Weights of a small transformer language model.
Training: a variant of SOAP for these matrices, 279M tokens, 4250 steps.
Each number is 128 + 32 x the weight over its row's rms, rounded and kept within 0 to 255. Layers, rows and columns count from 0. Numbers have three digits each. The size before them is the row's rms in percent of the matrix's.

# up: layer 14 MLP up, 512x128, rms 0.0784, rows 136-235, columns 0-63
# down: layer 14 MLP down (transposed), 512x128, rms 0.0788, rows 136-235, columns 0-63
up136 102:152131108141154151122132131091125184132121179168136096116179138109082200240162132166093169145104170169025130084092140178137145115151138172163179126107144146079116107133116135178129129090113131
down136 098:148102130113162066160096176135127084125140118135057198148118124176109062081150180103158102091143051121144082181174159129132100147153152106118060106146140093116102139107095142123073164162137119
up137 104:139098107107130101149179118151128144118105129113158042156086118173196140100136107100114090127144179072099140087129118110122097116148128113196085162121110173105139166135094123196154113126135143
down137 102:104138205124183141069161138103136159081146074149084043184155088136124100117140084122129113080139115150098070109167169163072149110142145165102094073116100116090116091138162111067171092148110112
up138 100:124092088116135155108151166183202155123141122113133106164147150149159112119141164070072159130131167171152071183130075133143122144101100164087094128139155078126148132123143110180136117057065116
down138 104:153113181161168112140134108134102114136104129133152108097067202068130160127161134136151188123128102155126186096107134148153137103147180088148200155050183098117135176109096182102137137164166138
up139 098:116163132151127091102099125129193102154145173143148081169159151096140104211146088079152150082130109140137104204145174094145159141154092092118066129152148144121126078099162078103175118095118140
down139 099:133094129102197189170142155183153093115079135130096122071133137141110097087157109081116086107166125074115120115115093120120122207066173086156093180139107157106171150165100114093086168127168142
up140 094:131150114180129155140148176077119153061127156064134186073136094103155138127114112132080126149148158116161041097087054118136108180181102127150115188169090133121136092071094172124112187102099134
down140 090:175173173127144120129133073121105120116111147140168117168082155144060100158155083138108109165158171153177198150124120142110156109119150090157130088131197159093146152134105147104117119132141125
up141 107:126107156150150126157138093108105195140094112096138067093119123179140111100183192140062135104119127148108081120193058115111135184103103082204172108145099116157143165126135130159130118152064117
down141 113:153112103123155161103153075113103194108124131183125164123114069156126103126111133159106084120154106076067169084116114146137179107158148135150072152121119116148112176119174101199100143124100095
up142 089:157120112082095108144192090127092090125141095139149101175137138136041159128052132122109118142109161134064139139105080117101162167137169136119135085116138144124102104096110126167145123082135101
down142 110:156115162095102153136206121144175123148037116084157188160126179137146136083120120143139109104111114138161140088080141147117138138134111220069121167151094112147182096095095110211146117146120092
up143 108:153160088088146086157148124081121106083133110154171110149117106083074099113146127144125169131103146164107172117131113150181180163134116125162108124124180144158197091124151169159132138169110126
down143 120:146071097126164076129062154145155179141114102153144123121152092140106026104178155130094105080121174094163180139115122136099168184110144157124129084128139164126100160113142070174122138121140115
up144 101:112135149088118064117132131093096100120201112135118142101086140129082165175168146147186075069124168099140129187158110054078114138139083140123088178119157127135106120145117101108151156105093141
down144 108:098086160083137106159122200161132102148196118122123151129193064150126116123211063163148107123115085140162053113188127156137079132157125139049103130134130100129078133154119101087178133145032133
up145 093:120103081106110157067115110146110106061135112078122156123152127171114066124107108106100202175092091036100082095194126124111141145190082138117039126160149164119098095143105154127145090124175103
down145 100:111095164131168182215159119096149123165099129139134127092060138118134172173170095127122104102148130169187187092101173137126125110118147118120212177121102102150139159142105117137119119129125157
up146 103:078211084138137139138123043112134168125155151159130119156165140156124140112080109171142139121151049110076140107152134146134122164193195165120145101129123145155116108111170135107113155127140157
down146 112:201099128143113173180178163149177159122109106107129119094133134124140170102111093111144113110152160095127100159125103150155119172088156118150118129157141173123155093146120150160086104103137116
up147 107:150160132128139116103133143107120141129107139153087152107142079168106197126137173106155145060101134116112124140125131126082081132187105120132184189116121157148106089162170128133063196158137131
down147 105:121080152143151146097140132124141187135110172163114120148080202092105115080188099145128159078125129161109089107178122135143166145069178150143103083089132127139183044097169121042098129102111084
up148 099:117107113141141113125131108118075165096175090113148109101165123141143185117084158131153052107077101140143139120111094085160158128165115143196123197100176123084098138163176119159125185144085110
down148 101:181140145083123148125129158104145158075179088090084080068125126096166130108130134087108131110132135114159122130130112157122122138026122122100091093109130089126146155156070134076180104125197144
up149 099:123163157148098148094104173105149100126127126170112191115118112111139073102143106179135153109164141112186131125174102154111138136078131108088125165086100139098096106149182218094179141127085130
down149 085:148200110085129082121149094172099165123150091123139102155103102133116140128154139058152132110104125169121089084121124105137149093176123164134041143171110162114110083103081124110131071058113124
up150 105:147128151090156102130100110072049103100150114066116135116144186123140129101123172142082144145139129128084068131129133094099131097099149131144129138104147132094148174116128149126086110150054072
down150 108:139141141106116146093099107141202165149143165118081219109123080126164141180092113184138099167097060142094155114116133158130152148133129098135104156166148129210166192143108161075115198121155148
up151 101:169152141180131127155116120140110152109135138158093162169131110115117168142091157121135116118095078156112114116084091111126121101128050164134099126155076120155132056131125180147132066134056132
down151 093:090158113164166156085076145152119136130110114096136116124168137136116158106200138176110169091120134109180123141139191180143145124155175066101143115119189134132121138127097130115177111064138114
up152 105:120119087061119164118172114179133114103125073104170114057204190158053100142131110112101134080154135137128130141175148089102144101149079166154135104169182099110141148142087119134102105104154158
down152 103:131170157132170148125165133105088139143182125147131112112143142101129155111164159196128154166145107100114184082142043114160134127110174069094081116133122155162107145050101083125184122098120184
up153 093:108171105149126145059078126150107102106171117184181146144113067072104104148125112161197117166116109129161162134127110058195128121130115149148181181136122089136107136144187139132163131103059114
down153 095:152144115178113103167115114109158106105098174135115112174143141199119165131115132134144081113169121145104093142123186056122101152110107157080105107169142137104144168107114094121160168117157142
up154 101:168176110083104099155114121134086141162123122115148131154077118123078134173151126125096141105055174128118155131174118147139122161089122117144178109174120179067095147122088152118189105128143103
down154 104:138134130107156064172113109148102128135146137093088093198086165101172151102104130148134105155049162150073075190169148074147117089115105176128154109132109139164094103162098133143116124092113171
up155 084:142120118146137082175117136142162131118212109150062103138079093146118185136190077102129138123129111122088161106175072105130137087139171146075125081129193153113142117151107078072060123083134152
down155 087:129146104129115186123143129102128147150129179122146139093142149162089096138123189139075149133114123160184103137141196149161114096148062089161111122142103076108138134090133158143206141154124182
up156 098:149124098082071130131139140199095132074190121114155157192137130127146104166119109068108151112167179181158074145162150173135161095162159102185139138136148110091120189093107151155176164065134125
down156 096:187151194150118150212062115122137142132126133151074109143116157147148097076147127093209091148114129152117142072144094136112100151081142141129172183122090133145119130089161170087101153158085129
up157 095:101102079123123132074160111145097091111061113135155116150108147088144090114167083108079156085173090119130146156135099202127191169086119063123149150098071107102101118102124164090195111199116100
down157 094:119082162122149158154140119082146136164078185219112126107077109124091181149140134168140086108165103160119030101128170148123089092147129201100124056145199119100164145123157166166154117105131161
up158 100:139131166117105113121097119114115089101132117145150107107150117123112175164165123181164122069142124133128199171105148185095113110170114157165127136140139166179097169180133199111115144097096136
down158 101:126155173096077146130108166129103169086134139134106173190054177167089161111140135141146124126131124077121115070138134109148098099085145080135185153134138138098135144101054084170118144199156185
up159 104:119110118137118174115132147122141125091208067113107140153078143127143104119118163125115147068173130146162164114133188171074099092117127132101169129102148162171134108105118082135177076106092078
down159 101:170138132019136110164087126142130094122157098090058098134151120142049129115112086129100082051171161125154088130130112146124090135119139128095147183202136108115149094043139153090122128120113146
up160 100:138129134167098116090057114129165103155089133181157116147071095152124106140147131124144146119140091170098111171107125107127132111123083126112176102125141175191085164154128163138092185156066153
down160 096:088108158116108128057142137107095161105103089130100097099153172115142148109089123143109132113087112110111115148159112115146176155121128189174109192131097078105145066063176143124131098103154140
up161 093:138087067131119127088160140147168182138133193091129122165105129132070076157134114104132097110143137132102082133113192118111105182080176124156157123113141094066119167131122114161134177061105089
down161 096:113154157163083126104142128106118132194117086181121067107118164152160177059129135179092176128105099177146128141183129121130143122214086132153121115118191133166108085127156172101207075194096149
up162 101:143115102108113102116161113110133098163090102098059047103080147163118179172124046132101119149120097072199075189088170117079074136143039127130145162155113108127108113044109109125105131105081139
down162 100:130155095106052154121128152106120132112102140180116096124173182144088131169125166107085179091130149160174076105116109144133123167162126135151115111170084097118153131159200134058146072170117168
up163 102:081177148179140128113167144114108148102137099151098136176114175175151061128123091219189126114139132081179138111191153166166094144142127083178107137121140123103089172128044193080107151166143129
down163 099:149050106071162139130111107112128093142107130091184168122063125080171142140079123147098075167120108100109121083099116100156123103107099116105139146086089104193131102169209100151133121111168099
up164 093:130135105180100170128122116091083106110156148108131103131146093113160083127132105174151161132116105148152114049105129079128146151144169083161159160128092190133124147152140078118088170144097146
down164 096:106140133120143100128138118139139167115113192109128155048144149168105172153106113074104071111162142114139146103148106149128142096134123195134088154117156137119105106105084121162142161128179114
up165 104:119123193138130073073088134140174123120102135068109131136081170117111144128072121147142191141148108097157149162134133116090102116160145098166095105185130144124156189119093121112155134072123092
down165 097:090083181160165165085153166137098155179143107105160180091103133140145125128138141129143166125134166149115112188103186130120185113129117166146096116143108142170149120112132128104108092167078167
up166 094:107153113055070090157142159104072136154103134103123034143156134163061135170170110141071130100128123182132122138172146097115137117169151118171144111120147090092149128161113121121076121127168144
down166 091:076113088108182095072094114131127126150152116137178160152092080128096131091109133138168083104108154104124141126136098104097118104102094104190086131171132094125139174079171166081171200093120085
up167 092:160108156161168162132110145115155115134083062115078122162159163187106085119097155117106125117104090091066096118109139181112161165128117103103155116184173183111145121099131159067078176101121160
down167 093:124162161143136139139141087163116115102147150132134139164135080131127208118179151115118126146143145113146133090103164076103140161113142144148115172118128110143064184142125105189185101152200041
up168 094:072144158116092149120122142104178083130116118161156104130068157136134166139162136128077137102119094104045146149081145098151121057091150106140065132156175117151096098116126012167121133150115128
down168 091:187123130188119103147131163154090203121125101100132161126198126126138122096072093167118097172096137149184110109164105095095150168067094090087133148089167162169165163110166161141141109120099146
up169 106:116177227141138117140131119154106130103076135109128141124140148099086121191128115083056164109133149074091072146154096165145142145165162129154128170115157128115154107155060106117126112110147076
down169 101:095108119117133183113134181113147178149089171060098181131154115120085119077170156148057143160124119150140119111144098172132133087103107157121146147088137067101129078102168123110184103149049166
up170 098:189162158140077112106138147169133092153101123143122173175034181103134146113112118076157137091158104192117137158140145109105105125148103100099150191119147162140116163168080152094165132160088088
down170 095:111133178126160149114180067126109081113085103141144131113186098157113127106129076237078060109136129101134166160120220173111119148123143170125114129124128164140096152140134132146160095110116152
up171 086:079096149132080132137156112176209123149107115160142121164082129133076073100185102083099074169104084050179154098125064153190131155108136112159166149165110126109116160121132123177209156131172113
down171 072:130159150128126111085090165087043129102145189133116169119178114131160131169107138112102141060149171166115084112120162126089174078148111045126117082168177165159135035137104154104069126124155143
up172 101:112167150146114113135155164081169151084157123077144162160095103153081169104131122120122170120134129106094173105106138173133125103166150124128174182135137113088173136123102129112124076151098132
down172 101:165148111091117110132146140120062107161108097190144156140150128140146154127056161177126170065073142147108076145106116101131143110082124111093139175116115083087088169093107121106146178118102106
up173 100:125130166153124091180173110055087129138142194149151145092128117116132167146056146138161134120168051151122147104175112149171139116117170092177148173068113144145149135133160142152112160123130175
down173 097:091144190167132136157143093086174096067174165083064169145095104147135196140152190115098175144109102128155110125110138144095098163126170120107153146192153078138100122128103128125147095111070077
up174 107:144164156164101150085092057102083131166119174160147097153115183147153111130157157143071123071118101197176071070141141145106080095148152178108083139165132118092097114101127097171148132169116168
down174 123:076134155166127139064132133103124158152148131172161104077148116142183136127158121127125116193110179156112136063100144140134072118113168149092158155041098109135122148146091116145170133138101162
up175 093:082142110092068123103123073148142090098188127111138117093126169117124120184088147145141132120131115115118144120080135131035093144075136156082157184168169137130169118122156121132091065171064122
down175 097:098145134086210158136141113093127158165139116114104103133093073214074123120160100108145116174081078158122147055134110143164153151170183095106135153108112151134062080153136145116103143111134129
up176 118:078133155136090124118172135073133099126158048134134151055131117163146117216142146064115105126144142134107120144142084139080131080128214109186100100133170152173139137116058147134139146083111081
down176 106:148068180095079067070102092084153147141089130124122113133089104137078073099089128108145158114127163123157124102114143097154130181123140139106163115157161163119106111153149131134146100102112062
up177 100:140053107130049094079079156109218141134124166116149133144129156126120181157124167150147166133141111087145121135188100135210091131157125059201134137156158122172102100153103126122084184131112087
down177 107:134132198139151133100123124148149221141138064129103124114159173131102156138079131135090117169148124122097135133137133100173228103114105136142162133099124084116172097075144119177155102129110142
up178 102:103052126107130132148159101145142128121226157133122104119104154122072128136151106083159123134112125094174186110096078097108118098108120167050106159182107095126116148074130083085125106083090123
down178 110:112159094120090100131095197149105123184094116122136090075072162158135135090143108128114117134142145171096128083094174045133159140150140157100101064075132139108134131129121147174160135135195165
up179 100:156128108144159140145151105136113116172151135151136085146112222167130091128142111134091122128106123123132178104094084187140097124157133126131123129159127135202136117127070193140143178170114123
down179 099:108184144114086154072076137164162138144135136151105173132127112127093155086108139160176093179136187136175106096176094113084162123118131126103160127128146186118135145154121066098106154136096123
up180 101:096145157123051136153118130200154091112124177124137134183107149168086120114117151153175137148206131085103152146084168112203120098124096125094084161103108160143075122109150100135157126144170132
down180 096:144123115113165110177129156050174134079124071147092127087114113106208131124108143091106150089034098168131125112172142169066073156113148134129133152152107105138146137113106141155140110099125205
up181 102:104209176172132152148125127144148133148124092080094090148126122098092168120117115140117117128136139135133175146091131163140147131092151156156171186133152137137117174171162172111139199127146144
down181 104:144136090092082134070127127097169097126124154118172193117148148126134126126160117153145113116146141126134104133100140113113111123125135153078143093047117160112143077147144143138126197167130100
up182 094:107168149122160094120072138094160144088157141086150109091134099166137122131200095112158155140150148173203152115136130133191083102142149116116152150181113149144135114163126141108132186147081179
down182 097:100097167111093138135180124121119146178089113058151163081168130113176122079128112149095177162122133156060103106128131142193172154129117156115060081104117103139126130101093159153105109151127054
up183 093:108124155094101111119103154120108141108165096132111101180141157184106127138140062172145163171172095137090142116108121128103116058076110066170091192102132084136140131088166125089068129177141116
down183 101:135106095094095065108142154091099126186084139138142150132123136090169112095119141114145177173139133182084178127094094075202124150136151168177162083130093121128130089158186127136131189092146130
up184 088:190111134114106126126108076152076131067197167155129108142135126116115129107120115057137156115110145125178105101150131101114119115123072145119154140087122113186123161045068106106124165164137118
down184 089:079117150097083054129119130181191150166062113144146113133084077097122068154138123133119078106149083113081180176083133181174095133109197106163136129143168120102172109191136168109141095112117135
up185 097:118173114072128142113149126122131145096123134097141103139141143063129110122105076057137117105102148090119128121136079069122070114100115107138104174150074173078132135129078119126133065109099146
down185 096:121123147154163117125155172158120096153126086145087144169129131196146105110110113154140098148117056176139148086139202150137144152088137120140108114138155155114158114112178087150085103108141168
up186 090:117097176120120155144099109113116103114081186128180110113139177119110117145109150098086160128155128091089106068143075135107157114075088104150118124174110176080128103174112100173103141156173186
down186 095:117120148093098164141139087084094148153124121162075133171116094090134107117151135104123098121139123110170172178113143149113113091156129092094102110119126161165078089072141137176094117139167125
up187 094:146160078136139127109118132088071120120150111136080104108117096169076158159133139110122193099131059222107168173077153139116157165175143135139185150108171107164141156138088112144099112140079135
down187 108:204122155104132111152163108103154159119122065183147120161148129115093103180118169154162112222088154068181094151104148122095139106102139102142114108119145132099115156143064134069120194122128138
up188 099:129143141154135115127144168132087183081179125084104120135167136095142144133105153133176102101121076123121128123110071101115131169108120164115139134168080092118148119155105153078073147134096123
down188 089:158185113111153118095119159104142157130176102177122179136144134153139105163144143134175139106179138107119096106149114150121144102078174148085044109151119132186155142102123148144184158079175119
up189 090:145204104165116169118135130129103052102126141082128127113103125142116137145190100156145115170168161100136073129143180145118122147096117073168119142170111143157174179116092145115112204188094127
down189 092:118149055159150132145112108071143206180131092067119150127137058146112108184089156136178146086088084108094166129149066107084158141109121159094092121118138128170105080113110139071145086079174068
up190 092:112109134103115110122106167144174143120126109093123169125145124122147129064139066095182150109157083076072085127152071139111128152125097096131059126175170115184148171161174143112049154136135070
down190 087:096151212133121129089085151129128123121175149097129113108121173104135187159123180123153136071133073146120121094174169116130101129147186156131170188122099072125146109094092173093192149164112173
up191 106:104104160148167113132107099172115127133157080174158076133148169133094144115166079129106079088155156095124141147102146099153099116165160149076113138139165112125129084086085049084104123156158141
down191 105:193099129119131117148125188141130139150116122084115124133155104170172119058087217070144094137117149173092191116127148126131168149133147111120119183177134120111117176088180110104127067133110187
up192 101:095122077130122161137165130143110153094143112095149220150107185081112099121075135180183144118166142143091194134175100101150073132091102130094087170104173146100077151147083120117149152160131128
down192 102:158117104182113103134110210156146127149114118101131100091146081138166155208088196098144144171095143106078107188112165178137093114108155103151143128131119156147054088143162090143068132138082158
up193 102:128122116153100168113153124108113078137134078074091137123070142148133118100197109099110096097132111138157115106136122147058131148064169117125088178197120131156112201199156107149120086159083111
down193 106:135143100109149129114128142144090087154122203135193150147149149074113115175129116135207121134156122113105099155130163088147051122179098190116154056154103161104159106130133097191142143127154116
up194 100:157160071184091133072171212072129169119096144147134039138148132153101088102069115164176127188127075132120105101164146111166142168161110147159115165151153158114082128092108099150046096129105124
down194 099:206068077094098156135115088094130147153121147103154115139188184143151110135145123052160110107133110137169185133104097098099155130114141079139182124087110104132103184131078170194148161160145126
up195 091:128070173106190123079054119179116144169173164076149076179127143215152097193178133113129098138094145133126123210148134149119063101107109132145110115138119150124073148079100141111141153074169133
down195 095:123161114122076135161177096135130076065072095135121165091181126065112111112148115104152125126125148075121106116112123130082184167151135135088117171108113091099167133178113187140117091168063119
up196 101:121117131182095132133071219152147106152157123125178171147103146187144175100188103092125068134142105106068153102126191158174110133093194131121105177161118136089204143094091154155116150125096132
down196 100:129145161122149142081171119129130138097162113077051159109138133105162118077199133140132182164161092152141188179167077112109109112097154151137152099116089222167136160114120127139116177141113065
up197 103:071145102065129119174138113144063112133167095145163125160161123195082107122121182112139209104112093120156089167128129119170142141165171122098085108144129128156123173087120136187136121151095141
down197 100:213179149104141129105163155134116118194105162196077092113100163107122170107138178196124087137080134059135114136099133097082136163133134107140189126132093153179179151119154151125133160124146083
up198 106:157144173193169106085147188188143151077169091159083124143117154165070144124170151125099172101099089115081139171126180125135123187144194106122104147115182133111100120102129171141144083107115091
down198 108:101133136090148107118107118119065084165064134132159127158140075086147090134101169110151140179194183130180105121126136125066109121156133096122098119097121072143115130109146131132125191138101161
up199 110:144129151138114098143147175143141084069089093136143064105123132188137107165102138100072204085161110111157154133162107085134130152118111132175170149154082110148113054139094136123137064137120121
down199 123:118068149170098135154129203095146083156128095047094110204172101164128088106120087148089173067129142167083133130098064175104086137135151155117158151111106120125138079146107152069126104092158156
up200 079:139063112084152182096141133109148146172178144130104131130169102096142071166106170163165125117120100179149158159119150177143127154163172117158154149108101150124126064155091109104163138098139073
down200 074:160159166145115112187147133121128141113110136169181120169096145155117101114154046072121160143086169104120124111165125100128142109117096147127090141145158109161122193144111132112057128161171142
up201 094:133069154145114159115151130158153103126126145097127137169178159105051126104101121137105104113131107125106121172143094124169128084092105091095124142145088097085123156113114148166169151189084187
down201 090:114148078090145166174142120090127083108116091187110100115153136145163142149171136156143138113093110169150156152055133121148129167144138165112122082190084169104128085156096151120125153086099105
up202 096:118138124106106145116145138143120097132102112141153123139183101092104125157178120134193156079105131147115123114133147136067159146101082164092116117181166086129180115054157127119067158173133053
down202 097:137153146067128151126069142100169142151149151139106095065113167198142093173134119086157114173161144120157145125159066128210128080122158098133110165131129117151091125141095099114083215094122138
up203 094:118168087189130086137100121109124137143082122154100106190134134182100071043096113144155166182141061081129108134109144101136121106132103166105125184154159109183140099099148179145078140158107192
down203 094:060076117138159104117149147158194104137128132139101173080170136102132113118143161109145086112084203142110167137110161090160119159114088142114156162104110132151174056139125164093190126117148118
up204 098:104131089114161124127138156119164177094118133092090120117160164170138174108102118111090090123126142144160149139137082136128091111116156130165127119208174095123153085173116103151143069142111090
down204 106:150090155111048122080087143044077090186134140174164140158134163106130059145113157219099149162073115107138144127151081094144127107154135112113119076146136178083131124127172154118138100205191129
up205 096:151132153139112156097130161113117152111096083124139089107106119146130141154155133193107160021221144091130197085186145140158084082164146111090100117169182151145184161061145161124093162137118085
down205 098:061066103092171106084119112116134148032188072126080127101167131131127130094087166123109091106102117180147120134223131126149096150144103092116137101124051133144171168139134126101153128123117108
up206 106:138120124171088148101128135121178154132165131112101100085142145132163109159126134134102111129122116176135117135121135166150114135128121122197085125202116135096140145121068101183107122126139147
down206 103:167086137192096236148086135101078175180119106152114126103163116119187106132130127112149152113167153205064139095089128141162121106150122100073113200080134096143164120127145120141131127127144150
up207 108:151136141157156093051148079151177186119130138111161150140159117111087163109127148152139156108110157137072124143144053158147131090107128131100119174083144146159119104154068142136159102192124116
down207 112:138126140146076148133107185116068142079124163139097125109126155175125095109148126115099130153127122092115170124099138148195114084065116115143132099109087152129113145091139179091044100123135158
up208 106:105128112130083070119148126180125163131158094097170121163137152166095166149110132124125074117137129108130094200112078132065127143155122137130148155116115149131096146115179065083079096115110102
down208 105:083100100167144147173138136146140114109156111097170135172086116127180176078140152221114124108117147135073140156148119100119036181183148136168063082154132138118138149138113128167161094144060126
up209 107:066179137117116090133119128109133158136108107136103117087135155148110105129146189131120131102125112159139084126153128146082096188162085133095108150124192141099151124102167126157137048091111128
down209 107:135099152106155101117134110154195184089080173126105113087111130209119125136133117106180109137133137112152121117140133131184142091122094053135161173116053123143079134213115152144122111161177097
up210 106:162149071060174097174107136092112106125110170088097127125174162196110175110068051140144118113148127121148139156145102215081117118101091079135195129089111164122107101139144142115255158084124145
down210 102:165153086102121124125086164172124103138106150126099191114123160120116167115134122124104172149072128127079095156100133139141112186126120089162137193130149093159139109130173176126140151169049167
up211 102:107192139083153126087124123064126136182082103161130081172087118145101193110119149069061117121083121147095138062198130165142145154169173161113090107151114123115136141141157109169181133154133172
down211 093:102164130170108106130078192162166090166113165097108114138171120095154130078127156149138110138084162129143194057060129150145162096120124131198144118111133091179145166177103178185097159155139166
up212 120:118116119170120163141137115122188082129132144111152115146177143126173141081139146072120182085181122109144172153158132139144044091124095155126116157153173113102117173096142090090174055104104118
down212 118:154100102083161108199155133083110138161083114124143121139136129107072076137101079098071060141085120117131123146132145133151120160164118137126056129195106101106087167113090064122129074087103136
up213 102:086134123122104128141117115118081123154107098078108168072130143110059100131144167176080153117125139137121139145132092142112109161159150124086108114161209175142123112099100125120151122181132162
down213 101:161134109125090088120185135106142153158125134104076099192124124140204184120100107136120137138135113131133117134144171172095114143159110191137131131145110110089111170099100191163143090122115124
up214 100:144153158083164158105119097166167204108144094148116129155143136114133129143136177079129118166075089151129119121147093120116080125177166140182103121184086144118105051172116124134097194146152130
down214 109:115103121137081125180134101105125149115107160146102108078144117125140122123127139142158088104154104121148192138164096136148097153090126106106137177139119107154172129065064092182035099126173117
up215 096:160153125187105112101104173094135118116141062045115161135097147082124195114161223126124116166146142101091076130160109186116118129151119124106181131162091161106132095089137118103135174159098141
down215 092:160117149140180119133133141156178101120154173192187140151101124213160136152105143121144084135184106107130105135143139068102128089100079147131153089091071130088063110134142145086162106188132153
up216 097:123122140122222119130108116074109106132147084075128202143153083133111156156102112123121109161091127192115120165177115177175141148116096145209134166123146161151109079153102195120098156151095105
down216 094:119110137134152079163152156171142088110113135147136145130173149160162103093140109160065116131122123107068166130074106168100085120137160123093103066101120092135157111133139100150136064134136126
up217 100:190122114138187094080113146093113144171135130111162123111122156151124113130117075164147191100137098146128125111152136170161081092155096145129158104166160126117146147064159112127088149122115117
down217 098:080165087121134134090187102113119174131099140149135166141154111136114093121149184175137203090146178125218166147088170148159182129134126104085156117098095111041146101135174102153191095098090102
up218 084:114191164166155150107143138121162111108128093171138128096115161141083132088175165153138154156078161081185115117158125164143104110179104113105150162167101144100136112154192138199175107115104140
down218 085:169108133084126086148093178140092139091191191162122144190123216088178147172097111083177090161141088103105134114097171121138079156155133082151144111131176176103110162129133169189155128150151147
up219 089:135161078104128134105152083128098081132126127147131109091116088118138122081119163114115067099100169090127122140134130123121079134175142156171111147121145096099080141095104156111165157046108120
down219 088:135119177147121098103084156102169117171098111113142103125123108149130166118102120151102225113078108159130085123168136169087132140110116104058137107123117146144200126129099127130087110164141159
up220 096:104126096156084112145148148172159117085159178134185159081127132145183149138062122107187103098086126122100138120146162142081124103167097129116066157175103215118120107171132109137195114117123203
down220 092:082086127040186120126081108087118177162184174120053117141065120120099086137110096143144127180122132109129128070095150093141129142122152098159076089153139144173109147130135075129134159143148073
up221 105:139129092128100158107148121090166116116118128071136122112090115139160161118127132074099138151088072101130145151153126103128172174128137156180143138100166170173098131137123156119110143110092204
down221 104:172138138171143136155116145137183163110151061110147147147131117141104098152174149187106096178156179183108143152138149069121148154062110050032077092111056123102103134130165164173115097118124102
up222 096:141146168148142113115148136115140103166171183157113186146104185110081150110132108127125173143144128134101133123053079144124150150128144108092116169098163133065137139120126155121255113088113152
down222 090:110168126107100122168125127106184165124107099159072124149141067148122149100195163098129157187113198135109161185192150114138132132109115190157108071193125156158143116154139110113096218157175133
up223 096:141114058168131131121117144152109170093188186179128126107105152112158076102150151161157141156061153118122118145112086117184150153129054083159101143099180166077081135144111099110198112083152122
down223 091:175167214088168147133157075145139113135150116088147139111079092116117155135144115081136113110190184160104174143161080135113145127154202102073130091123152155137183072104113170145088115123140166
up224 102:161141137134111137172111114119155125084095135115087115124145174177088179089097114106128112141201091142142094060097124137194087132083145143141060134136116081131089176088130130176196104137122053
down224 099:094102102055158173091168113185095069104179128165139134074093113123113090165123212121170130111087110078135135170116189095167162150172117089121112195143084158121133121162113156170122132162157150
up225 102:082113143094109117127164147163124129128115212139181126119200131129098171174184129079053160109075166150104124151090106105144101115114155090095070064127160172092118140075077138103156086116117085
down225 095:130068194142148085129195083108099118094138119143146088169025139135174146105118114106127066156083124124144077166114064112117106083116115108103095101092090131127143130105129107142109101109118153
up226 098:087117113081148127068126109080125131112130123132186065194097154159161126162085034149168128091104193135093153093092097116088121177100158127204175147167169124156113111121154101099154107126120100
down226 102:152132103207107167121185131160132069111215129119109122086149101175170118126089164136118156117152154113129123110146162155149195093125129097113106195157084098095096142153143122062104129123147133
up227 105:108136153131112050109116151099138078152121128091115174096165174113145131195118189157164173121109066069112145162125142162151118102137132081089198169102093136169111115162111123171131133177131138
down227 108:091156145094231092175180082095134178107130078079149133147087180164154100094133112118125190084123094150164157109124148136141130099149118139157079145158119086069121091123093095116144108120097072
up228 086:200113094130131150084130092224175127060092117155150122128108197157108111142127142135087181132098127097124148098127120131156142151122136123107092172064153126125112159141127111113063103123140153
down228 087:113086061141204119165134160135079119165129128093109132102128125142104122159128167082189162145106132196156129179116162131107056126118128174113188117141117122151151090128154127120132149137081125
up229 108:201051103114185090125099104135172161107122121143161182112148137125079152153115131132081142123150095111101123091153143116166159106152126083104071170120142110165077097117101128125120160180093189
down229 114:127138119104154155149154106144157165123158096128195196122134124148163111161071054091154149160139127089060125092153143151163138129074163157074127165149153108133129061118114159127146114144046210
up230 100:117111105186137100091142115164154098117137133108153089125057125093117089085117127069109127151059098116152109120109138057116138086137107136143122120127146129135096126089161107117157156147146195
down230 096:166163138100099127071069120087094161119137087098115150164165181153133164151156189124147105133092110134139091127146142157151152165133108102147067070129126163095144095126153137153076097171155149
up231 108:156109155133109126098111149133103102180123115088120125212186148128115148089138174128140099135143147089157103173059156132136123121092085139119154110121089138108097094160137154134127178180093102
down231 108:114166161122173128109132155149130129169183075110183165140088095128139065113136150105185142143161178125177143109183184108107138082101152157095109140113132125130154158139103104117152132089109117
up232 091:217161080110111139118166151119077118093105135098149166153075096150141117099090097039154082153157128144152088129102126098117083136176166170095093130148151174106120084080113125124121102124150055
down232 091:068106126137148138114135136109124150124165189160135122168159140167169173142151172173103164127131133132085146126181188162057147173048084064114162076078110121152141144134118136090160127069121114
up233 095:110143146077117115108138185146125170108188096109120101146113150154144120136182132079111136100122124171118188171158200129080132108141124089139091149097127120081160136101101105146179147123165126
down233 100:110205143116088129133056118152149213132101124115101094131064133178156143178132128089132195143208107104151129133101101162097107081163096153097159156129113075125084111125117119115160132176207112
up234 092:115080143088131090114136077140138115130094129133122067145141174149127156118151149171066112191085142149112150120119082164140111147163150095143039129108054172049106091112169141126114158135116147
down234 092:087146115106133104122132156167126118116176095129098146085037075114069092111126108063104120160150141112136099105117141219193119107099089103141183100118130110126172133158123089134108136108096099
up235 100:172136094075122132136203158065115125107103121115081113124108124086139066149155193102112185112152112157137135113143090193142150150086120100166142108116146179110113138140110126136131129178091138
down235 102:036096132104112134137120090141110191125176094121167124098122112119133149147120116144148066110117136105132099119122106157090138142166100172083129109129068136140149115131106138163161129129163143